From a checkpoint of a small transformer trained on Wikipedia: 6 heads of 64, shifted keys.
Each number is 128 + 32 x the weight over its row's rms, rounded and kept within 0 to 255. Layers, rows and columns count from 0. Numbers have three digits each. The size before them is the row's rms in percent of the matrix's.

# layer 6 MLP gate, 1024x384, rms 0.0499, rows 0-42, columns 192-255
104:096097107156140129084144099103150167097141127158170045116090145114121090122157096165169091117136155140121148094134145103097075132107130141086135079128111095158173165150185088136119113154148181
093:134108179135194147117141173166067110152118129128146100141143145120135155096138103164157161076174061175082139120137137114100173170083153135199194133154129132118217109143133130149143069122164139
110:105083071083103152128126120092110163133153169120139100090143168127115113080152139165114179110116114160113132149054155142080114169149162069160137135050175166113103137072066101124166153092192216
099:134123157173189079134120122126129176159127101102136094065173124090136148127126137181088104164138143105129085184154093164071139124144084116141113104124142161125136087158146052143076095148140171
100:112122100156159109178142176090077070107096168147180107144130081123049134124168123191128084115155131170095175132095133156173131124148107121133135140149086198122053174141054146128146143128113162
100:118099102138138173115182129141160099128149116169168092124127140186100163122106147188118143179137194152136211145166126081149138120129162129091165106106121111118095177102122124190168166120106118
098:147143142118103146111093148095125188147179136101187097077188129123172157175127136097093116140163148138114054156090085143064162179150081154148148121142133126098133097148167186106098107145116131
093:078105190091110098122147139141104178145157138190187098164124175126130114113112102116130132162107094098124166130171096143150100121134171190130117119186152064124106127135112127115172151160061105
102:140123101132133146124172010154135119126171178131167090186100117176105112083106121133101097122100178092092167098157171149123140159173131115162112113083195094120121191111147211166137165127164118
101:088084107151171101144172143106114127147054138101156097138082172097083157026151141154218126135111118078181102106050139155135101155079107102164143124102095119133132122072105183148155107141081178
099:134120127165131081129115068179121071087158119150104131143132159136092114177082133088096122081126118190122164167121099061196160131096186127091143129138071090139102156124133140185124131160059126
096:099167109096145110152145152139096190075171127204084122079135150133133133135131147147161110117099156202184115107082122096148120129065142119153179123142100088161143115115135191165171110173120098
101:143144147140161092090123166126169112100072145048144168141161110113115104124087150165142144092150124138098149117107124110131157061072183137121141108213176082077127110120111087128151135106067128
100:117122102077127090130159124093108074142136140065189107124096156098135147135110115124129135126127099158115181117070251053056147069163101094126088075116158120157112088134097147115141180084183152
103:121119092141135135175117066116117146123117086148153123127141134142116122101065103148131138165154070142151197095140111129081181075187130122142117133160131170163137129092133104168136142151076145
093:133169150121118130165098137113141136191139090107122086197129182096207169115100113098100133095135128175155140138060104079146136134151126109127134088120215122118082191061058133087112171099134175
108:104151148119152107118134103164129118161129165102155098141108095113069105158133126105151176117103131168140125071144124075107121109096160122142142148097126095092062116081099190100143128158174179
096:157106101079100114098155142159148153094132125103172137108105133151155121164155097110209088179141137138148141057103108066100108183155142153122199116107114144142095148111167158143074099212156114
099:079082213132171183136157136122127130187113145095158058156130135186169112189125135115137167190150156131168075088114078128164183154138136151194166127141163082168095128088158147141184129166218104
109:089155114082115110129169088139108142090136169138215176101089117163098125094142161115124132134163091123104207081159101118139148163125132183160118124112135174129155168161185136144095168166191146
100:089142128077153153181102200169149144100126107166145179097152134181095142116161128174128141132106155103149154126111122099104142156118092130147141098120142099135102131085163178139156124216092121
101:117146125130127150167149118098140104133169071112115095078143148111141100166160146138074142136091106153110112132043125116133112100113124183140164098171124108125183144135076115179129179128145150
099:041119087083182157147107145150142163111102207141190026126135148055125130150172135128092116169132137167198140113160081119088075159099116186187134141092157112100111138118120081117120125136100135
105:094102134126133106191166079106163112129109113156067111131134146177084132086163130136110198153151106201199143140124105165179132059110099098110142096042145216117131168141090105141170148113100183
101:116117062108157125127100084151172158096129116121145180081093127074105117184194104133115149116063151089120152051116140096156156189153121132090167099111123160102150139116136127148103147103126132
101:078124088113102119155152155140094116148055101141058065109098152116136200123150139118101165156133179158107125134107116025102145132126179099119134107086117166064125157155125103165144096087190131
095:081134111090113127145164116111168116085173157136155163099067106150097171139141111133040145092112200137159119127145208156093115098154151128068124154125112127135163139110111158127153135166142166
105:126091145108074192184108088134077181102118143159167109088108202150134101170095156152150153135060161076176161119064163154166154136175177091113129120085111120094125136123125114104127092153116147
092:199143159168109103124101147177170110124091149126155148055116081115117102138144149184180172124111117231177159094182097164097166126091091096085136097126154104138192194162107062133143133143093169
105:089117094137093129144112131096067115166147116129156132094149120164107115169077151176167139127116133124141178145132111112131057168126164109112173102081193099128104154194140156080131127143133090
099:101138076140138104151143166164122134143120108160127083109134138162172113171148135097077159170111125131065176116127119150179065160125140130129094090129115176165129095114143151168179191157154169
097:103125089138162201113124073145116135128025130081143096163083129079093189060108131084175120111130157139178078111162121107181103214165084125153118156139058116087086134113191154144119145112091193
104:134154120108098153195108140141145115124109070155119056178125138118119109086061117113197077137105162169099104083134123086070137112137160148208112105080101050137155132102134124130118092137096099
101:079167117126173127102142125055086147147177158117148105115178134083104133153054099214114114073111105165091177154124128117096119207161163128070180106135162141101108123120148127108096159181115151
112:152237086145164128112125061128088077183187126179080096124121133120061092176137104143166136091072096162089138123110076112123086165126156143104157024163097130166150176086146078123155112098157174
100:124072140104097123153159125146099146123136114105129111073127147188165170088128179141116236182130115090116135139100102166115143101165123157107119150103129141113168157131129152098120130133130156
101:176143148113142153130114154199115147105170156197154190065170070073197203092165102106111135164068091098113172125133154079162118114136112083146116106089066150166085108126067142100155144140118159
098:118156087116082135141150081086094123145164120029134088136153127093126166152126095162175132162162105190117102110121185096087083126159155149129108113133170120099171122149161156152167137046145135
095:170088116134098084156136127108115130163129111080144120150136089113195182020141126167175123122154107124130123122066122132148129125166133135134094122089102118115115180097111146057205148126135152
100:151134169132113097153164174136145147139137095127136103091199147106125194193114065181106102109143100152125066099148118178170080095152166117139134058154166117133121079087131112113187122192153091
103:083108077134090127124092109144160090125128165170145139160142133112168195130134164094145162124089087158168130113185137085132172131089211148144128114110129131128071155161122119126137162144151123
101:131132075162148172095134069086097131070148087124165126103207081151083171103096134149085094129083134134149040183182128100138110139136187112120139139081148150078134141115113136148111113147120143
104:132139125121114099177125133155135111144106079177140108078172125169127153119149183109174196111143129097162108171125117137156084113143154090116097094128146104113200157118133112134177117124089135